From a checkpoint of a small transformer trained on Wikipedia.
Architecture: RMSNorm before each block, rotary positions, no biases in attention or MLP, tied embeddings.
Each number is 128 + 24 x the weight over its row's rms, rounded and kept within 0 to 255. Layers, rows and columns count from 0. Numbers have three digits each. The size before them is the row's rms in percent of the matrix's.

# layer 11 MLP down (transposed), 512x128, rms 0.111, rows 118-134, columns 0-127
101:128077166151102100158138127153119146117151136120126130155084116120126156116135136117134145120081094104146149099123121092135086115114160118117138166112138147129121113085190111159152080158204086139150126150111154129115121108115118115158152080121109109115130129088162161105114093134139132116127163138116130139098132137146161150157144141158173175115090156128126116092115138135131114126141
099:109143127096128141078121106102152122158130115123166145120102169064096148092128120108141100125122151139129127143106090137099150129135149132100136162107198130098188133133095110143115118162128123077098122154160106165138143150175121111121120106109059149139116131123138124113123135113144087136119128110155097125109122165126153121165156141137117157146116109094143125140093107123147081137146
104:127146124104167132146109145068104111068161166143141114131137142135135147137124116114176131117097127118082122122121100126106137132142081134118147129120145175119156093097133104093124086122096134146088125167141129107166154094125124173100146120145144109117085118120139134096146095140125110117111104135109109149128178146139126129156129076139169108151153153083087138141101162128119110083127
104:127143133139081113085185158118133117161093138092147144111148126165163142096130135132097165182156108137126118107178138143096092103102111095092138120109121159145101139108146135207134125115122125126155136134155078106120117104172094157128131108160117115152124152122130132130183130103159152148099152148101140136132122158110118135126109114098122183156120139118132128115118123146138119137162
091:122122127126136117169136099106155171181107094121111125129149172110090118156122115125119126147092111063113103073136114127146118102141158110139140129119120121119135105124097128106160080123110121106108107121161167078136151181135151126146125119089125128088103110151129124142152109114120101163139154170158153114105118122122174125120132139113107144044152157128113120161111126155113112148135
099:133137145149138097081124168148113147070143104092174113107158106154121136165117087158118152171094101117157136108106163154122100092104159105164152139096119106114089138122116114112147104103124133082156129179139135160092154140145091153117167135143163109116122101133151105150094134106140153121116140141138139134154122096181107132150157138125110131106114114148130137097139100147092124133150
095:113135153121168146114166132107125117115140096078098108156131135151100106166144098128142114141154119151133109072164134099115105136111191134172156134115129126136097095125132134137142141115131143126116155134128126123117120110144126079146115181157164115132105098141109155154166136126185202129110123112120147126123143090174131119113152131113155162119134110149122134156084140166152089111102
099:081095148148158140143134115134101117112139145131149166088175133137105136128150150121164107092121124118135134150112108152116077167131158108180079126124130101148083127084111104122101108100117137127167173092119159166110133135122126091149123153125145090133151086129133156116131166121112162148137141157138100128117138151095144109163099089153132140116138088128156150118116118113074128167130
099:165109093151125132142110170135130084116142115088129121138103128114141114112116119098124117149142112081141124099103132126107125113151107145136127075128157092167157140119110135131120121091136118110150137127146167143136091100131150109162119125131104160145143142108168147165176089126132125102104164143137155126187097154128132141116145144100081158155147133134102062157127111160105123067162
081:106070164141121115110157111149160090129105157108096086090165067134094176134158154106135151126131133151118115119068147122137157108159150103129097142184144112082129093110116131120097130130125121116134075148132126122152136131131130111169120103112138132150105099117126112165130098112138097139111115115129118163151105149112114153145139127125128144102108173144148125157130124132154130155063
097:145072143126072158152106123186115097122167158156131130157156107167154182125137158112112121129120172131124081136143117108080132150125125153116139143133119155123163100143179127128119091160113105168137138111089131130161138118139141132127100146140139123110099095148135104094103124124118090147118138146131182161137137131130166079103096149118144123124164121107127108102129142100146161106118
102:080118187110138149154102127121140141116145149135118103154128119123139149145098110105113130153172145149137135158117139149107107117145176081100138152086120123171081163088100093139128123110153150118111150129128114100143078111142133123105160105130164128133150116154087129087112105132139123169122115118123082119086143117113144081091099107135154147131147142102119159117199123113112106140122
102:132154127125178145155109109187120161108163175165118126131166118122135143145137112133147143130133181096109098146108157146119121109088124110159124121114124122141153113126094107112107128105126131143143166088116154143162107155111153152052089072126109124129183137148154146151133144139132132177124133119147135114150116187158134119140131132157139103132172141145150130132131147106102082125142
101:077116135166158094132104119088127149158095104147091086166102087114157096209115135110103111146156104142110088103107103138138131144124148083138127138146153103108134184097119112147133121136123158121159109123120146118121104151144150134111093104100141141140152091127127138164125128134105153129128101109127123103171109133133098102139145125115137130126125108120130091140156072146111133146185
101:116124104099057129108120130097103142135102121078142136130132135157076096164131179143130145135132139121119157159114130074157130174130107123146141115131110169127109139131147138150128137132085150157121082132133187130168140114125115099108111114165125096080116137149127146132111083112142096128152129101084178095166143130150119141098092130160097116142126148134121135106107139098133128160125
081:080130167153088144142083126068143142114132146175118176131100168082126086152129129174133114157153096157097132117098128121130119133131136148158144143128147117097112106130118142139101163134147111154103142100133122105143138112124118154122123126156153130114146104180163068098141124128177150131160101133151158113075130100149124122140138170133130145083123150115114111155107117109141119137160
094:134139179131107109137130123189151145141139160134129062114177141146137127195119087168126148153138177120134070105148132100090099143123079098145129122120095116121132133131137105130089109125154128138135108115124133105138162145104158126162151140135099115129098132121078123121169131113101125151147084151127155099126113115143113117137111118128144097143096137132139113141103087157113153093163
# layer 11 MLP gate, 512x128, rms 0.111, rows 119-135, columns 0-127
097:104143172120134152127133144093129132106145118111179100118145124145118139113154155075073101118111138080148145137126138140150116160108130138168150113143108146113108125143162114121135117136111118099146143151149117079113096133149106101122161114105097105100164095186093132138132135121101166144096159114132130185113164140061089106110172119144110128109127118133107151086142130140099103132140
099:134175084137113148154127130161119098164165139103126118115100126106099110100127158122129068155170102094134152171159122147159170153141114080099086103142119130156104138141100135123105175152157136142171128144182145107144117136128093117131088106147111143134129122122140110134120128091140141121160166137147082121144145126139112148121123112138152086109093145127163102168156105143128112112106
097:100117135116122104136124096108133124093111098146151136160163138150150132140156064112136146145128156134149140151167128175143115126123095145127126134124123131138130140136148155145139120141085082113144110136136145114138125099150179149142120160108194099135138129172117106172121100147091087108139119096175122088108129124137130117127089087171123176118076169139149139094129113134093129105106
076:132098149127173069113135095124143129134156130141123142146116159151111147131126120106118131093069128090133132126147111135138092109144094102155121115125173152056106130139149139092142086117120148160111127151122121110121155143121152154095129107117129105124107125132139112100128147090158142151108178128137176138130099116136110116115116107146105183080079146148103081114107106160146168150112
098:109136130092128088128104113139140142103120142143137119105087117138134131166125089103136136108099101149190117124116155114119122102136117145088138147124168133150095170132119108086111116135167134147106100150144085143147142107147163170145139138146151125157116133084145167131136109099129129155121126147120138096154082177154143161163117144154052097156128116174131119091147113165120126112144
100:161147107126161117148169106105124144136146127161187111157115132122135099130124125089114121169132125136136170134154120136145132134152161116148161132107068145188112118122111087147147141135126125155164125154125058149140115131095116137124131129129157108185110109157141142144101153096176144154084095147092141126116123078119146153122128150098130107116132090128139143122088134131124117098172
099:118145113114107070125123136150133101138137125074097161122103081088121144163099166134097110153150104161127133195117157102140140157136131124086156150158131114101182145131134154157152137142081110152081134142125120144133169117098165124105152106144111124093127147092167121154074085115111158103112116106132117082148139151134136141127129131140128115155116126109163127148144126144132120120115
099:199139144148133138101093086110129126123186081083112165133134150138125097152127131134116108138127165164103126139110163152111125125147140144170153131114134142151129119068136123113146148136132156136128143104155120093150107132078147119155126102088103158159130180092105153124103104114138149131142164122128111145074154126156123090127165125081134142130130097132151138119114165142122120120160
103:151105131155108110116156099120122105159169138125106086175111160121144170156161151110160146124131157134122136100131106180102108152139120139091082138100144131187129086115136121143160115140095113149083138105096133122117096153122155142158123104122137138092110154148099124116128110122110136134130113154122124109123146110151135155124125126118209187160115100161128157127087105127111118109101
100:129186129129202139126094099075105134105118142145144147140120103125121124110148106131139149122153132155102117059146107156135142157183092116146173132137096085124120134117129098113093163101097152100145120121133121113160137117108127145112137140132114158148088127118161123137161165138110153116138137162126128104136142151137092135111145107129141160138129105166111125168101095111182155105095
104:177130129129123129102156104192124103145148141140122111118140136159092121119132163155154114129110118134168135105124105124112144155126128099174118147144161167122140140170118119138149167135120164158122112117167139119122111159123145166094073110172099146125094161106117168153107164156165169140122119106130104076148120113089152168141129159130166127108148123134103108081134146145103138114129
099:151104144132084119117080137171154085154159089128139134095135100111150180114138131170135110118109140145163090125097143131139167164130149171135110084139129140148101121113076144108121155125125091133126149146175147157086120124156164122181136161146137133132170106112127130151114143130139158149126129133127141139126123132125145158134133092119066110144145141170130101114113143153070130136139
087:150128172140122146110129105185067091107164143117118156102117109125110138107080165125079131117151115129154155103140115109136120116091147121155128150096101100162095099111104157132153166110089137134117130120170099115121118142147074137155126138111082125111117163111099148150150145128174180125119139134162126147113146133108124133116117109160107116168141108148133139076108116156150109121150
094:119153126124167140126137116142116123116123129112159123126123156145089133121121144129178138138138178077131152127124136123123135181128120141110089119134178169139099098136152099127120098135134171169109140151155111116167123137115136094127087095142136122089147126168092157116143135140146118117132125082135133150130179120101134150062069151184096123137174129112151110104122165110153142130128
118:106171123121102136136114107108119132120139141113128123108133110140148179109122131140145132156151136145117138153108136176117104133101085095126121133115118145089082111115121116118174120137158088158123125097103100143119130138109127107142157150128184156126119112175052109124122131117191124176129111117155139122116139117113120149110130160146092167117143113084088116112122097077135094131185
098:129138130136137132128104108082082128112132118150153129154128092163193141065130096127115121114128121088166126153082125120136173114147163106131112131132149118106124106121118122114125082128152152139114149099100117131150108149131119161096139098142138126098128139161141122136115148120173098125141124112114100135123097155075138141077127150107127154118138101143103121062121171119127133157057
100:115133125121130151152128116154141122156140092064120064135106134112112111111116180112091094120120125109091115157149134116115201143115093110137109156124129164123137097106125144129129122125148119139104113119156137124154108111133104128137130150157155157172142122112123139122102147103131168108168086097127151167119117147125083125156131161144135122134160127136220140133149128096135093158115
# layer 11 MLP up, 512x128, rms 0.111, rows 119-135, columns 0-127
097:156140113131166125160130133104130134125068174123121140145083122124151120126137099110141124110146115107133123107105177121128110108136171158163117137141084137139122080135137089137137134145129132134105128121115186134167144142103078110154119099105167167123111068103113098140106131102122162145134124134142119164095142161140097151134133137115148091121105149072109149099175160144148161141105
100:099091137179167113109139127191120141134060133123089169076148140136115119118130149132110161128132108152129120122118126166098124101156097106117137117140138128112151097109114128117164111124134117099171152110137135123174136175107099118167114127157143163151149147116126144125093175173147082139122115157109113147123133125134188116134128108122175128156129122158134105084126103109144152127118
103:065135134149165131099150095148164171117134097115116124149127077082128163122163144156162141118143124151098116120104084137135131121133189141134131098102151152115139112152099138088128149155146142153119142107156107129169141136098144099135143112140115172088126167172113125119128110118092140126144109115146135120143141094114127188136148073133118162140134140125138155172112119097162114120126
109:151131125135116105128142109072124157118147090079140131121133117117123108136140153116090113152122143120098100102153111144140164116120118144103158090137096140107093148133095113125101106097141120170073115122131083111092117178138122143125105126138076105127104129128103153132134132110147111112146167135106189125143152111093132129144156116102081144087111153091154171138081162154128168124115
092:130095133104135121134106147103140163132124154125114125161130079092141125111121104133101137113134161114113139139102114115133131178146126150182122149130106091079106153104118098138070128111085123153119147106145097107140087116159141100155104150127145161147140159081112130153147137114121137100113092138145091089144139134121121121178124114102143119174146180096118153143133120103137163153066
106:143105089102127140152125105123190121122151119168139085110091085153165166163129150160124116150111095160107133124121128151161120118159120144133138126150113144119105163122168120123121113111093136109144128159135122143084113140120136110109144101152105135109070128162132150116128132118100087159154183148103127184108077151069110120136133159113127138141116145114147136103115128107121140176101
099:127150140137115099147127154127127101134153141108116123187150106080127114144143148128120107087126133114133094107124075096130148111161107126096157164153133156205149117178134114111152182120187151106136125103137142127167196104108116115161117181141111122151127142104130106143121138135135136133160114127158105094132125131144139156143141108144131137146127131149127133188150099160122140115112
098:135102124158128136148158091089095101186135109118120141091104154117106154069107156133121125123125118134121108139171179137078143114129096135167119126099136103147188105106105136116171157178153160102126127133151178155157167151133126136131119102125132113105172144102139137096155142148118122145155100137136145111110125102119123114136114182135160117136147124149104142136109101138151102165113
102:148113133137103135137066139157114128099106129132125151165123155118135139117099157091140081099142096143086073122098094125137122108158129145131136175141108165116086123107138130095167097131121142125092131122144103118113113136122120103147133108102140131092128116124140120154139181107146166147167147135095130201105155101137133080149128161154142129174121109096172123113144140161109144138130
099:144112113102118122066177097169164113102119114100108125189102158114126126112129131143176125158145146149137136137109153147158138111072134134066114158129122151129158121134166137115116182115135131133109135171120128140152141107113161155135136149099151100139105083140147125114139159123135099101108111120075098073142086138097133125123159163154117123114130155135108140129156126126140099123147
107:089124127129173101113110098086110116097099118109091101146099152109109132115125134106115147074095155141119123150099156171115155088123157116098148131106111131116106119123155150160151167096123078107113112129145172123120073141147145117122143144120122081122100153115128135099126114131113129088152154170151171108092153136111109110098117161122143133097151112124104136164131117105173139140083
102:121153111129137140124128126105147125117119120134111082107131135173146116133162104095146095088070081122124118138113143113120152128119105149153124111175135153107101129087150137146135104091135147122123164145141137121110128086160125158183116159138130114105092114149053095136134125129138143138162126169067132133130107119124119134160151089093166107102131125112149118146151081172124134171140
094:137130119081096111116122127151116088115143148115132099120101122104128119104085165145153133168115133110118132115170107090102152102159123137135149113144096143114129132134115162113144150114140115126084136151150158153120165121114097080106178164111103111117108122110151128116139160138129124136122127148131088098125138129106106149125162126126083117143146193129105175110114143100187068165081
092:110122092127112163062138092148083123138128106096101153100144148157119110155147153095127127118053136116143128132157124114132141128163119114125154134097128128080127176166101122159116137096126152080136132113132131143125126135147157113099123138144134159158144207085138136151114090104135142133081150125150130129124170145151135157149143124119111150114084143113153103141128116161155144116143
105:141151108104164096132192141171127129127134088109158125137117112149144142129137147118101133118139120119160117161105137126163130157150115107048124109105115158159136143156157091137104124132133130124141076159102119118132123105132139124134142161095066106146108151098094182174126142096078137106091163118106128154142140167092141140131149086119146144148140150142119127125159153143133135132110
089:134135114137115150123155143138133141124120110063063093110103123090087140145147124131116108175162114144095127129125142138131158154075116120138128153135104130140153119160164134159123143139139096115161162173152123140072104145139151114106132160097106114166147100085120129108165134099113158158126135136147132117112127146164128143100107083174161103144126108074119146131121131125130153131176
103:146096125105095161107081128179158100128131137148136090127134150180116132119101111146148126127120103122147125167108083159106143139109184108144053142171156110104111117130143116145174095153100120103174101136133135124112119142136145157159146114102122116150134103140152130091136145124155099152113154112186139136138178142125146120156113129121146107123161123128127147158160111147091117109104